From a checkpoint of a small transformer trained on Wikipedia.
Architecture: RMSNorm before each block, untied embeddings.
Each number is 128 + 32 x the weight over its row's rms, rounded and kept within 0 to 255. Layers, rows and columns count from 0. Numbers have three digits each. The size before them is the row's rms in percent of the matrix's.

# up: layer 5 MLP up, 704x256, rms 0.088, rows 542-576, columns 0-127
# down: layer 5 MLP down (transposed), 704x256, rms 0.0483, rows 542-576, columns 0-127
# gate: layer 5 MLP gate, 704x256, rms 0.0868, rows 543-577, columns 0-127
up542 115:136093109151116120081128184157119115088132141118094158136116158130103108163123150144128144103129182101130123192120078124179176118109156147146152161077088153117175155151084120123119147159173144142118158129090121125093150083174165113063162109117102015124110154143208147128123128193116120089121123145144086123159074167126156078091164111157146092139130166079169145134123105088183127092131
down542 100:152099176177198178143068080109126140019058124135091102128158096079112134136178157162087162173146095108125148102146153115162155165111092178128101162124106120133113097085157110103097100165077109172136144141106103142155077159111131146155084159091123194128094088132141100150190133112111123095115096112137121139100178099125139126124106122173119103130122113137101091078095152104129119105144
gate543 102:111137094131122103152144128069114075110160187141094117127164115110139149110197051097095169180126178150161126088160127049120083029149074107116137168115092118160109138105161092100094151146123141105182088121125155206141095191149139133114092130107132083149120200106165107123076119072136086137123138191152145092148138126166150157145111143101166121088082108130121168122093122161144102115085
up543 102:125131109082155151116089136179102108076102106123076215138151085159147108076176178172142110155162110165109136113201099149088142079131108132121086215165171152156133141138111128103177117123108129146168120119056146157143108136105101139143110091182113103141128079125047103166092124138100162224114090145129144067118121113110110121084097111094140157116051137164120187157180124126106074149142
down543 102:144114110111083100103065172138120110155143040117124117088095164124123145097148117085122176090127169101122116158186118113140140146165112113076132128098151137120121155105100130128111112182107074153189078179139123092131131113083135077114137125154107122114137137108139212152170155129094074046165119151122092091142105115157199122116135138046093119108127170170116071100108121129063137117071
gate544 098:073124075177089131079128103136120105176085139181104159109088138117184142124085137116129105139130116117150154140144146166093103108116142120177149142093135151147187040066153144026129141146112153067145112135159110097096157089088162122098176143122102124101128079188112121152072108147158116185126149160141118190096160208082078082155082160126150152085144090129105106105136122138096141151130
up544 102:145109128149137170162178096127151166169188109099139181150117157073150090105181104115053162129110099138081103106158163079120160169148126112104141073144135120137112120098090105114142140145102147172162148098104119137132135135126100054113114130167161106145115152154207124181127139098141134126062131128133139171115121082113205128160160098151150177122080166129111154138103162102093116069143
down544 103:164130156128097170214143110104120153113079132176138122163128102136085057181117098100104150145094179140158115174147110133138086220107134090085095128110183129072111161148168150176145085124125152094110109141073142186110123132092161149193177111104086141190163067151125136137109128158136062125148146184128092111065127129144099149146134148101062123160132146138156120070146135132151155122130
gate545 119:135125111172104106122144141089145154065112047195054106119136149078146082110149061119043168088103116066095186092108106095071111122107117089133121123113103160158173139100157119097083139139122149106127112163117103096098116128143128112092148113156185109133142163112152186149113147127192172133064050123171140097121163181129164129091169115163083137097081146064104130074121108095127110077085
up545 117:100137126118163164096146157114152128088106170098131142154109160126170147099136146111192134159090127114190094123113122161143149080144147142219126116156176115080088086155187194136074132135118159130107126133173138172119142095121064095102113124167040086139138068140118129153065133189175083120173094146127120221179095082158092177161093151154160131194063143112121093124088158130138112142143
down545 113:191146173152125156166080112085149069119148113096115089117159176143156169117127127072148142119139127145089188167129116216116101179038103105146146175082102100167093119154147144146104129141058137093085147158142133134160131150166079140108133197078119189174139134094094098158129176139183138138163159116133098148133145137112114106133086100120111100098106134131166155048113130110100150205100
gate546 105:083168175201103105114133108100154193119113177157125167170127128157130150201132139132210035166155104140077150150111141119103098104183088131056149138110125120108082104118129144088175107156160098144128126085108115168129122116114084150132127151149138093156127154105140106168184101149160139149104140076145105085160122135110055106150162142157168141164124062169150078100133201127148086134126
up546 108:106146120123165158084073174133166117131147118196066143118119105124145163173103106196127189129118180145142148152134147123128166081101150136125083075133116113111152158128102118126130120146162134125117132105169102114096146146143126123097125107139142104112064158106093093138082175158118201103160136159153119127164153156169119109140104132205113133178159150112102103115127105157129187117104
down546 103:128116166137068148162128124150115105130128082147176181183119096141104131168147089178154138188201143156173142163132098141120114098175072113113141151101113153177105177141116141151135166192140194111143117152197076128114142126122113170138103088120116168159144180134120188143142100120055149126127084073163127135088113150101169173130148139081153212098144131216149122218140160058116122122117
gate547 108:147185176144136187110090198179098117099094188145113125194110180156087080156111073153136144134181095141133092144155097092113125126176136139132147140118093110156164105128106131132182072140069123122074138120143187137140110135081128189182157120192150117095137104119170092115193151101116159088153127118113127152168082133111070159192171187108155190135155153169194109156111096117204147151146
up547 113:073110180110105138135138177134024109091093101165151091135098176069090218122125099115138133179174120118154112128111120106129150159116123098120159176103115156162131133062135141140200147114075146175110108127156129140086090097120120130181202126146113111070074162157130087079135116143160143162133143061174130130087136108120045105169143167118138140154116100164129120184105105102123164112189
down547 106:175125072189139156099103128123151142129131147126089073128125155153074109139196186176166141140100127153139126155117115142168155111196158169158118159167133127066165127145069093051078100156132114124175139127136164114166142099076100149066028139116188111089156088085110138096125138137123155167143097175075083123194080125138168111154105092145164098134174129125100159110162182155109119119098
gate548 090:179156052132114120134122144100123115109136156150201153108106124147125200162128107132102191111179144147098184120186126105146178131155138118156086135078107114133098110174096110196135108120150138141131131138119144110180179156103112148139139155169143132130103089111165119089102124104059096090145142183154123124095130115167123171176193111120106107038208162106118120108124106075108070160172
up548 086:138078133120055103134048146156110121132133103085166106153194109091124102083093120135076078165132102095120135109103167172125078140158112127125113120140154100118124186158101153111080182138167178081142143092157135108138142169090121155105146057180091142104166119120132148174115174161103135115114155159158136194166137139095141101119097176081137064112085132110139190193126117142128114083109
down548 093:111141096127161076141131116115141188114085083171133137102111128118122189161191136106135167105112187176058140083119151145116145163149181078134120074109150128144169145129143156157114111125082081173131132157092124157123152175144191160121137186191187105099136156089134165121085124133120109066143155160144127093132139133176135108125149108116102162049178112119109060097158117097088084161138
gate549 110:102103099107118110148116115134098164116141133195135063136162104133087081180144146132094105155070125147091154175135121071172102108159082121195102190186123101149149153128141145106076165075128106144173096159145089169122101102128110153137073193159077156112157125119112115134116152184092100089121200108135134174111192181149136090088132068111114098165177125116074119136174134164138109151073
up549 103:077065086138075097115126093148156174108099155145138151156075160103159134077153118083093166115139140126187086058121142091083166107138168108109130094138145149159084154109193144098095120076096102114165125175166094155096150104058104160123127076128131096163133118115125106112096154096138113093133117105170136095138166095142142121071142179100127169113086071108108138132176125135151152206164
down549 103:155167139117177078165152093128100117125141149141130107157191052161156156140087115132111125069202075188120114197107069083067114138102159176137188141114115119159125148138097108175136142152138161117100121114104061093169126117149104115137172202128081107174112126100103144106150141112134158138127072121114150101118111140191169093157122101144114177153114136157088128092106120134087093116091
gate550 095:135084169177136058060149116113150178101123156146152192111140135127160095160104165169150152155141149075182087088161169201116143107109147159148139111125139111158194091115127180075103084130117089147073049181172152073142100186102118063089080135148106123172074167133131113176137098135143092142119137178141132128134149096128131123220170174129128134202081125092126124140156107145180109159112
up550 096:104065128129166066117097111151111128147064089096108155128151105143152104126073129094091157131088081106091155154124137130147133108152139179130110150132187085081101148112164108188164160122159184101094168130146157130092086138085138059115172097159119101154104084174137089126159165153152132129162087140071083092173109124106120094114187080158192118107111141150179133138139185113123170069138
down550 099:158148142151104095094155164097099154135135112125136118163113161131179140109146100193117169115104149108168087105157207072115149170123142163121123120188072139214172158132122114116125160109080198139130109136093117147122132125099128128127093195045146094163178168115119126158094110143155101110121146143106140150101185145154120130134093109109068185132180126117092158133092158138099081146140
gate551 104:066152110138124131117092166135151132104135141188126075101157077162131123108157170172155155102146137156199130157092064179119102137147152176119190157096149154175127141112154124171086098091122158094120191083108137150098118189133094160113113116137135150149125135123097185078147134193182131121099112095135139078140131076098106163180129155106187147093103118142101114121164102100107167193111
up551 106:151098094096126111194075138138185085096116122155137143112063153160139125131159144107151130118066140157150151141116064169118099066157161134116144143145142099091092165120140130133126154111065090113149155145066107087109115129115133127101147149182198112148170105140091136119094167134110183124105098097148112081137157073075124160167149111090135105096093164048120165089121134083180146204170
down551 101:116087117136127159113144102128084152161143118089126116058107157163119126140131145148069093143133094072113137122111055182109135107089131170135158120191051147206156139140101085110124150109127107068088084135114111153029131102200097163080141114121150136081121090101135074127169134135139123134136143143115074131120141135132137078135111135127176067110136122207113121178126130083164113078149
gate552 100:143137110133092108128058107146144103118150101173151182091082113068135119088120058128118055121105124115124132102140108126125116101173167135126100083132045085084141099146175163104108121135175148199174188058059087158163076119152129107124125093174142081150126113122150169152055112099156093155115149104102098149126149127105115164109125119175106171125084111116198127167185140143083129103171
up552 100:098128150149190159155099166088126137167155121136051162124136149165138100181109127213075112112141143157107156094133096089084119122198109100160171127078087071106088090134104129136126121077105102123084152135131084210129200149110119152139148101061140140173191071076113151163177096133197123124158132150134130120173116130120155065192152182140154145159162151132124148216088129182103096104165
down552 099:094116098118108114128161077116138165086093145125241131059144136150211112084109083084111110155143162129156137131092171194156152082108081103156074177109137132135110142129166160090119100147103099116131136071126146116098192186077149156129144115050150089133124118104107110075120172141085097177128138110170096175105132164135123194035087155146134136136111115138151146116126143145099102172128
gate553 096:095118132150132129123121129167109122114136143094076084138168152156127095104162133104154077119123208125031117123129122120163126112166102139052161108167130167158101174096108135177144136115096147130093117143129067128117143075119082212092134155099131098166225085098191115058076117073084131096100106149148115093136136163090138116134160137141144148180192142130115124130144085098123137165098
up553 105:114130160145139101177165130141135064072147145120157141111104194141131111151118136152142141202102094129188126112118057120169128089115142100129133167176142167111135172165118105101095141183132051164140106090138202152105141161170194145137126081145141166109104114138097108169152082101196115124117079132087110107138118121133120121108103170135111174126142115138146125145094131057161134139111
down553 098:156182066107121203056132072132138120120125113124101131157170134141117094086076154109134099062071182152131136148134184156094122150076078146109119084124142089153085088161185157061176122151146195162080138111133157115106114130130180118154067084152156127113124186109170104070127197157119179172129122169127156108145122141127180121085169118151103149097082137118120144149132095139115075113156
gate554 089:159122131124131093115151091145099116130144155126166061133109108163101178157155135168114133162178098137124191122074135116124126151124139092114063062125123147146098074076135120118128131150172159120176141103169182149126140109072130092191096203107080134082172072134158074136096143190112131079080100180105081109152050149118118134150176078128117146146098123141094133126117062139111117100118
up554 089:164121121139123099114146144138129144110087094135169167097139133098174112061124101119116071146086168143161136119152055130128193122092136156150119155130176174099126154163118178124128143134134080191126158128110076083128174098077181127152089158082129067156130111157107138114053136136178138138173142160074195126102204149166106146161111139142125171168137082135198117133136138124111154127109
down554 090:169161150133146179142120137137082121137130136085178167106158078124134158165139069126086165125148165127164103116123182092092091169127110106134114183099080064176149112060113141102196100110074179108120078169136094089113119143114122166124157121142117213141161081207123127104135100114104140100125125142093090137150153155150121097206082083181123114102083125148153146164107133176119104141139
gate555 096:144069138122198139028106117183163138126128119060105119139127114115170120118088128130072155141080113157123107137118171152145112097117121157092125150121131130145155123072126087151110190179115111059077157163104183120134122142071078122090050094126133106074164079144118104092139150134158132110118111132142125103090182162112121122105092127118161111122137166135144131142147116022155141132133
up555 108:091181118167043119117142138078166114120144190178183090089143117181101114123120171059119102094141139125169104165134166130127157110142176077093120096101103095151146150149148137116168149127142157130147120133139074116131070160165154135130104130101158151059163151160089129162101126169125183135150097105179140078114153119145178163186137147169195159114180103107205151130086148143081158130098
down555 101:140097122136145139149134189123150138125132142103061089154104080112220153117098112136128075181080121109150138153194124093139114162137099147111113105123087149105123152084100126177087134131144136128121128088074174125149149088144117145137144106122116023176098102132120114082130136144126120124133135161142194154105066050119063110164134123037113114153102127155119119170139145120158105071106
gate556 112:095131107128138090077134162111161127111102122106106168144153177134107116159085108117165105093121128134100146139121150071107132057130133162063168126206155164115108112117114130095096158170135144150135140084127151077124108123138165159175078109107171167189139157102148162139100130196204130110088141090170145104116183093114155115104178189118086167217133121184193104153149150159100136140129
up556 111:135174137147108137143089157171026132144103083070135126045115058151134095133077155121123136193160130104148153161116108122127092199130165111105175065162124166128170070093085145216138114157191137150193130115200125114148165123098107043109134178083168121145129171091146089167115197087143107135129154133131107158131134165144162175126106103050122164097140101106165127178096132125151137174064
down556 110:161096137140144077127086087108188130129055111170149120097113151099121138118131143147075158173155117128103079154157134158165108129107138143162109143133124155098156140091173182088163192144109102106167108133128107170164105051195125168155154154159113041141113145175088132133103152168158085136140155127129058120137212119133117155152160119104130102094136111131073142080195098073158098145131
gate557 108:131143134138111082116105147132114135141133136103160148177083091083138162146145138106118151095108053127196172111050174124121130090119105151131151135104149142133179105156108199169145099163137074101113097173121089062102121090112081081090091111210181148127161126112112087162121118178105108133117134080135132123103107089101102094119173171211095087108143080100094175173133153131104180108125
up557 108:090149120126132130106150172165144102158192071118148141190142114091162130119169105150105109150131165103165082108186088122205069110104119185136085139147141142159153126149110113149126094111097105138136107114106156118136102072064069091172097150150162187165117188179155106147114049038147101029079111103141077098097087147148090136156169124111142101192122145095094149177125093127146094141114
down557 107:116089136155152135135153158130174082134144101168097105116119135203122101134150117123051089086155141118120121154165157146121150198127085166078182063149150096111150196074092090093175090190154112097134072149155039203079163113118140147127103134176143139117171096160141144123128149152080186129143148139167150107091135106094144119112162147172032116076107094185113162114169088132169132133127
gate558 090:129080133159096093160134090119147121172112143134159112174111128105144140103137149106140142133110110117102133125110114168105104092138153170166147118168180114134111106146081142128091199115156138183104198152127181096143112120138178119108139098065188129164163108138119144096041095147131060154164175146161125079132123114054057160116127120116155147164177173121135122146135099127099121119136
up558 088:167135082133148110097140078118111137127164097139158109129169111090100069143123076124157218192097205105081144080095145111134139110151146200174137122146117115086190074138113126149076099107143136145138108118159104101109128134106147094079093164131109140194115132130097083123154183132127123036090104142092169081103104112129097098168151078133069129139138165148079166118105152099156176148101
down558 091:140175173140054126155141142120112127130124115069093206164077115120117129132145162136114132095125148146136091106151122102181123118090093144153100104123109190172165121135080141070157197140100115110110112129108163150136125100108122114115105115151177157096079133113108169144118115128165149196116065128167150130107146180109161137155144122154080112134081091069132108075138216148111145130166
gate559 104:120118102147135058137098150130106103197157115132129098163090184112132177167119120181124094129123130147161121096075090104084127081102091131123108152118051119122117138133138150081155121197046114156123050118095103081171096072086154163164137138079163119116133123139167127134087156087137106122135128093138114056158129105140142119139152114231131127076124097054148084133174097125101164129155
up559 100:152133104074145149107114102133110114116101082098128141120119069108147130165106136062142148102071153115142094152129111150080100094123121156129127147099115116109127082091144071183143129118152135088079127101164098157134139140044141098104106150089124180184110127148102145134130117144080130122161146052141138130156112160124126122131132127091139064142151142116170149141125105176132132181077
down559 097:150114153132147122112180167135211124166123115125106209128142175177112188128129128150105126149092135110086133070150115138136096134080101141103155126103135174082093200120092094083114128152150137132155102139070164103152164162144100123120117138046090096132180114099104122178164106097156128106103088152150199176085163121148198130109120128133139126154124118063138157124124138078107159082102
gate560 102:144152159102109153148132160090113129113146168133166043079115094131107087120144064135089139109060079169125155172144125182136098102122155155124099095119164094145095100103122100158059222151189086132142082082133152115116115173092124095136109105130143107151146166136138139097114154167111152176096166082185117152109144156132159107135144102114140149104143125126123187167147061151135140131151
up560 102:161202141108125107135069140097150155139117151109129094147081105174177107147140104105137147087155129116130124150142150102164116113192145096141159164127100124197103135166142140168128121127121106152125199137155173126131096124091113089192163150137108085125136147150090094123122093119090114069162129080167086071151165106109102171157080163119098180099165159081104098134113201116198124109131
down560 102:105100113133144051120146080159091129140124181074119142120059103102109106120133149090109146089097091108099149138082155144123095134049153189118158127107153128174135117132125091163129116090138104129140141129156103076153077148136105086122127099123138125144115134135082134139172116147094174105146128148126158143186114097103124125109138079103180115112146146111172079158117154120120171132192
gate561 096:114158134117156122162155131136076102163126151099112158118149066150088113101121140080086115103146111125163090138140083151151086092135153112128084140161157162140152125124196102092127165171115136148148130141137172076099093128115128117132128111113079146134098135137092090076154047165149094144141113156163068128177114141112172059167205115078104136099126143162091160155121115105114087127111
up561 096:193135115112120102145152137142064099140110137115102122115107087183114160138173132068083110115131142104136149136078152137145101114089087078087120132089089180178127083158134185120085132185122154121125107116173142067113179088108120109115113126158098097098088074122108173137121145131147141134091156122164158152124176172140205143200163109092167106094139201144137108065070106071182107113134
down561 096:066164080135111143127161117153143110122127146113130121138091146139150103080109086128157142145173085213138109163195109158151108147091139101114170197137124166096189173098093136127135101133162144130134128110102121113127114113164138168157145134153112084122094128149136103075207058142073155078146140181116152133136101116093144091126066111162157128105044168077141139141165161158151136119142
gate562 081:192109121155161070146114105106129107120138144156099174154147122096178090132141106108191151226120141147128218133145113128123129143133087187096091074127127182128156122081140129134180081134196139135129102133095162095052107159145183129124053136169142154135194089145153140082190117144126102118131159140145137080092172134105150136115146122111117124094134102109120125121168142101147054115080
up562 078:150148102162090168083133155138123079140153118136111144098179133207139137151094115151135150031119126086084067139191156173105143101180128056160094175154168137086096091145131095111134098175149152130146130104168125173135091163130085165125151147125121076144086110090096123117130148064137150139151157100121161116115153145164103084178133134071132143148138101145130110080108166106105109079069
down562 079:166152108150125156174090095094110080123137135128151168169112165129123093112172170120139239138126141082130125125115091074099120139111141116132154073118127137131141154198128150128101103090201111139084197160117128109143103144065090091144083146147109082124135229125129159102148170102111140160162120168168138138105071125153122172158090164152138123143149106112091130140148097168078131074123
gate563 100:091170131171153074111190117084125148133136140116103070110107125083117171082111141158083126183129155110126055144074145126130150067130091122068131123162147083116085171155091087114152212117138135108094082111145168123108124146086069113123083121190117156120178154157114102109137093077174201088179123150115151125083148159105080105141129159128122131145120127139168157092141096152091081155123
up563 111:045191153116159150101153125152152102138094093080102149121157116151123096088133160155187169133167188160144133154122134094111144138114119113112138143099096122131115158176182070091168143097167117107113089143176172079098093147150101062122122160171136127141159173133153132123119072111099199064118130145144062191112175195104093122102118075106140088158079153126133154078136055133204099125141
down563 107:149146155108100068141097083117136134089173087136147145119051174119141141160173191120090118152108135112121145131130120130137083096105145133151104147167149122151117094111190139156124152119161132142114143133128107094108184157109119166138173147108134126095136190082088094165162109153084101132182189124113151140194141178074153115125157134184110120112196160129132206117154212113046106147081
gate564 111:150131128117150154105088155107153081143135153104162178101105085136175128112094133112098140149099136097117116139112109124174103096151133102122112094165131199152129074145156123181123103121139122109087143125095115120103134092088055102129121134164173105094145144203187068098141132126126112121118120127138105099180149163170106126080072068139191082106167155163170138073111130106170123124154
up564 115:086160161096161121113156125114127095145115164126113149157092178094139108141138165098159126112183171097132056100094133125131198165133138162158163145094099146173098172127111151152167119101140077162141138132121160138155058138144148095117114170037145135088108103075083156162099104136153100137121178099171211133076108108050105111137170130066120076104110108133093111132127163187200130187095
down564 109:125115094147138134112186106180115173130085176185176145099172097127156153111149142113109163139152059081070139160191141136152170104111072107117112120124119142129141115105101167125106178135130068102118094130163163051146161105142175159120146150131176110101101151078104164166107188145112095087082165086058091078035141125126135182117107119128094128088171144145114086163157136206104091091113
gate565 108:132113121136097113053100157152086144167126170184113109077157130213094149165107162124088102152159148168094143131190146152140133101113158104127150085146095136164062181145124085133116179111137128151115181195183107125146157136093066158129096127137141106122177112134081177122101175194128135078090138075165151112173124077119068092143109099094076160112142121133076080106144042119143149152122
up565 099:126076131133126130132145149146117126034151154085155075173129156080115149188109194095158145114161103104103135196109123135122140124169131056123094090101125125128141161144087116107127104125165131101126091109175071088150139149105119108155092141090123134097135117114119090152193104134100104108186101148115161139160180125181131182118112187115114110130177105111151136172111139088129153064115
down565 110:156108132143154128065108146120109133104118114137101108160117112136104169082166136198112142158157108104100139102175116142116145122156126152142169142123123101108166147135119160096159106103084125109155094106144090079179081157178155139137174143144074139065127142145180206094143119112084113112185164187092100196085102124082089049142175161233137116145044196125094116178178101129092093163111
gate566 098:078086076194069086126144120181117075168151175152105146129090042153080166138144112128131091174095105134100137120131150081081043119133098154105210168081116142153063141073111143173153150109152118121154083162169171070144159149091117121077072163099106162138143134125142117148103110157098122174148148119103118132186114139118082120128112140159090069111077115098076131156157135163174157134138
up566 096:163109133171114088116082059128185142147088090170129063143111162150098182140105105163143084176083112156120105148138172123140153144148148152113112148105180101126130118076201080126173117160138103066090144140137073067160121127151131123066162099071137064158145080089142085117148177123124114122123107157149126111074073152103081160155109114125165102129128177191127122100094122122083116136191
down566 098:162138162097087102098160080095181090126166133086174139120097043153086123181119129142106121049193191132071162088126129170058129116199144085175082171153115086082148174162146128107142153096118149131128129126061113110169106112110130196162087057155126146130088166123147120106180087066169102148106161153103154055118130129151130122125110106111132140134176158126152148135126089144084167176052
gate567 086:122104123134156062151085124112149127145077138128124147156135067189064103154218122140093107146146079140131085144132129119128095121161101132103101178136063151164108157096129127068160113114139141158138120101214073157169125166105208082197120148119135156119129098138084112124178130206123101123092118164087109163146100100132102043171131116116169094179126106115082158166117159098104144136181
up567 083:115118136086133149157191072129069143159161069108096139100081135104151142097144105145161132150162095115132133113108131139104132133120149100180161183113175120129127099119170163119107114186146119141149149082104138136126134169159067178113074121136100168138160089123121171122111155052137148118085189078150121114051139142132141125092131189100153149112143095150140090125133115158113127162097
down567 088:109159126115111192084121155158147127116114166108101146163156140212196125094100046079127100155080150125126165161181118165149119119169138129071130127130123123151130183184135111126094124131174110126122104139140101092130158166112150070150126144181073143152120144134109123129120156156104133113103150107073111121105170144121085166084127156174113070169165138109158157208083122139130171106172
gate568 100:103125160098143144092096151137127174162077160124145114123135105163190154134123127112059109069108120099070148050137154098113100134123156137149171116150135141140131093120194078144150136136099130132136109117078120111141101159161074164166149117148146121147165123091151141183143184142096186102178139094138168127145040119154086157080152094078103130188161158134066063128110081135165143067168
up568 095:153137147157107189148140065102103168124114163165160148043125116095115105123146128160110172155122099124131138131119148056187130131107138182120152094138077161074125066175106122133142122079084149134145065131142099129101109078138132142097122095100114138188120124126141128093137156093156159121116149157116059092130219188131096110174164148154086105144106114144146140134166083154086084124171
down568 102:118114090065161116092124178136169127132114119161117133131077108134116125122123055128159158086162148168119147140144148144160051141111134138153130096105154180152135067192144137161125144163067159109168147076162140084155120119086159150057136130101171154116107131125121102159128197166119092089170119099174191083175089123102182133140131157091162137159186181106074144136100149116073120144097
gate569 107:133145205144137083059114155097096049141169113118145143165102157075149107155098106108157114183150120108090172050153117135173131167134124072194124164141099101128133134158123121143071135125186075105175081166089126164137137076130126149091149094130084175150101148133118178133141169164130132150106145192096139132151161155107096140148137153101105152103053086142161087137113145108057098134124
up569 107:096124073087097174119181109175160156163142098134179137156160089159149110181115104114126150097133146145111111157176156115102097159073228169081168110233142186181074171112168168125157130188128093146141118108124115149168162135116070137142095114173140143106131135191132105118156076123132084153103142135201118080074136123128159099086144137109179151124140108130146186175164092137152098163163
down569 107:167050122153175185167074089106156102117124126173113123161101163165131101128135093185166134212152101113146186115131121130055069108119147147191151100096050112085132160086196138139160118100105155177126074070128127092113179109119153118070099128182117160164108078130134122136156185104172112095090074146111106131157068140089096146188148143127124197132150164104127110114121114102109139142106
gate570 099:144084119059075205123103155141124157163148146151157106098143181037135136135129095165137125161116143161160155115162151137092121160097148129091116095132135210137134085112139126162093160146118102068136175067071120111085100155109180103143160129089184105125122173132123110084165100148080133147084160158090164184171158140138131120145184122146107088095108159105175112172176151101141137071100
up570 098:135096058131117096184176150077062148149097152117165125171203156128076077107115176116085146088129160110109155072068198116144101123129133119165100178132133083115132118114128124170116174135088113155142148119135137144126129084106131156108107147147079085109170165142167145160074106057113134174128125098162084126090154108059130127157079184124138101126152136176088149108142108130116145166105
down570 100:139052163134097079129158169129081198150130124152108131156147093119190104113175101085189187190141114161127172119146112080119093138089175096095144108140087153181143155077163163106116124132111145154148162109141117053115132196132111080113127096106147128136135166141138105112099119091157120146108026173121141156118125137148112118096146051144082149116180100141187109104148155056109155091135
gate571 107:090112171151142100079092175120112136146119154131086078141109185112088197144096157161142138152116070080155224148036204073111166144150102154120125114124152107099126079090140159159128156195106124104138131147157205160124130131139111149187101105142177106168077175137116200144118178074121070077144109140139156092158104128173100123162167187177145184086119138152168148164150089132164133129107
up571 107:123181110128183094095110110084192128178109193158190139130077126137154143141080126164142135122084103103132088133135104092139139150079126147119137154178098115109150154126151138095124052111122107089075093195119135144186132104134156099114111169124131049120091111153105178126144035147081134122125151133086144151177070130100174141122102125125109111164136093164110081176136109165123092174122
down571 107:159119105147059154120168084107106147173160151127172154066170079081138029036106149091124108125123134110093125123165124155153133098173144146108109122107093158170164152135137166113137051151163139140157125097104147121133123130119126179107139097119115157088175138128158159078139135159155162111120101178176104089091134088171121184111097151115145134161115110108129122126160108099176141095193
gate572 119:115163127092128119099143117145118139086128157081125184113127167082029164129132113144103099158118106183157120107119066130163176063176151167170089103150123113082123088143140095098140145123099140040123102091119159086134143102081094230060132140166130116148119054130086142166150157122173144144122175131174090129201170114107098174109076148132120134124114102148093137107137077160154163155151
up572 111:160154124097079136097104166114100115150136164105089130148107118096066191155184200157116083163133073138146092104144107127121068097120123202157118151188102153139081121126128088086165142100093154107125122072166152129136144189160152144158102183138157128154094111151133157182186164170187123108148128162142097133142147109121105168210127140142161153097113136172115116148150154133143092189120
down572 111:113120091123123128084046169124109145158089097069159086138174127182138128138158194167168097114145117090132062127162132101142161050160093130138168144138126137088170113099127102092154152114130144106099107129142133194127107127092124154136176095150156059132190104109113124103111145125150177117081183092118110157156107131125097126135158098160128153166109094143096138092181157134150144180140
gate573 095:125133143107137168122134140125111151069082124099184119166136129135074134140112117129175117150143097038178098163118145130128121135110113132099182119165109099125098078106174148152159119144154084115140139139080118113103077141163115151074108162139164101205136163085163177129155125119124086152065086139106109160167158051205118154137105099086032115124164112181111083092111125103140139147152
up573 092:073158152139141147119037177128181160149126165182153135119070127078123122146142122118072116168104099127118173097176111106138138124165082094098070164121143133128107070092113087183095110115127155100108100016171126124134192126162142074139155143116161121138166129141127157156136125117066095173081219107058076126128104125123084152105162137127130146150121147134089106136154131129116124135111
down573 097:100160131114146117152109180157123101098147108109129185119150089163160134127098094140086201083200122120170073182071117145128080158141182151122110129146113090149092117163104111142182128168057079121149127181085069121108134184129142125117147158145121068185108149138146095106112160117119154146121089132174145140175165123137049144106098133096086150097169130109133158107113122168119116170165
gate574 098:152120108135136117131147149180125104148152203072144149103117081166133154176095189159123142123114170177118124111083140093176148151117171162071139108140099154130077159124130125158083085150173113169143141077132091127111083081113120123075108165139079122138144143120152124065124144101144085115137129144163078078056097118084101100118155236080157153118164113074118126174129135117155170132113
up574 098:122165116143097146075199095119103166165156147170139063134077135169167127124138076101116126123133186143105130175081127074147071138067115137093106138135160131154140110065155167131134118161094205138127114138123111168157126092145127136127109138097114152093132137168161144163130123129092193085184167204145162146083139174117165153138175107130122142112099137140127124171083122056184121110106
down574 101:121135138119050157104171095144120123108128143225127140164163081109097127163160102144121105119128137112155140103132124183138100125145064142097173149165112087057133152171126136156144119105135104185109163110148143106141146095166145063129149109132139140130158102074136084156150107133067159146114082066145126171118130148089076144064145064158131093093104051122097086054121193079124127131164
gate575 113:129096125094145107122166099081109103113138147128176142098114113123072136089156148156130152175081107147147169116167142126171141137171082080163140120070092116094129082135146115073177150134188129129161113122131175079093131094112168160073110168076127122072102160172100074143106107133114167169125111114120141144083171174155061080173159122120084094091164165099135107130115123062190142139102
up575 104:173141072117200101107133131136125169141117125140177178124116192137152114158106079122117115150114137154087107120188156087098123085172157168143178082108134121142066197130110124206144060120110145166145139126127132160183104123136052175146084087084152073145156183125139114130215196076139159160167148105131113098140125134133083155109059129120065085116098122136097104119108107103070144154089
down575 104:076146135085152121092182156142101088092136119107091139139148110127180109095125183096066147146177147115114064161178080086168103133117080112091083089164153114111115111170132184090082125113146149004123125152104083116100103095144176127135096055106118092162092061132133120138101152178091104111084180184140111061083086132141132145109138164111166113134126163093167125112122157167126152091109
gate576 114:111123079099100085093154179061155159161133158115176172132090105156139151211102149111087109107158131150084183153159103145133085046094141134113178119124159129180144120127105085112073124168175153109143137133172122113107095120106137056130133109197113063164124148126141137103089149123099111073189112110170148133124095130139090146196133131129144065128082179136064196153163165135176081128099
up576 106:054130125106163172148141118082104118112122183099153163121141141095095146161149166148142093165185173064093058158125097093159102102126057111137134125146133131075114154118117137175160152141145148133164075098152100172110149133211119144126116143118153166080104123160124125120142134129114160139134124171103092114102097114052063163217140061142151107158095096141134169206144165125127162055118
down576 106:134152118117090097122152156096097079098140064144084161149141089125212114146096056127154134154103137135127124159141111136195156136149097136139098086130141178137133116165125156149175074177129120101085122078146095153163186144159162154110152146170126104115134157136163170079047143125099158131112173177137103105123114120123133084040160178093127097121105176152136095098132108109151210140101
gate577 103:110073106141109074122098149151080119154173131095139131123150114154125108201108204072071142117137139059140148155152149098127106174065100089115170137120098068125142087192100113133125170157129050182132135076105151165157119093124099087122139126117145124185094103200172153119098108110131130138086069131129087060130150074085147124039177104122169177128084094116077131142147095107093166173138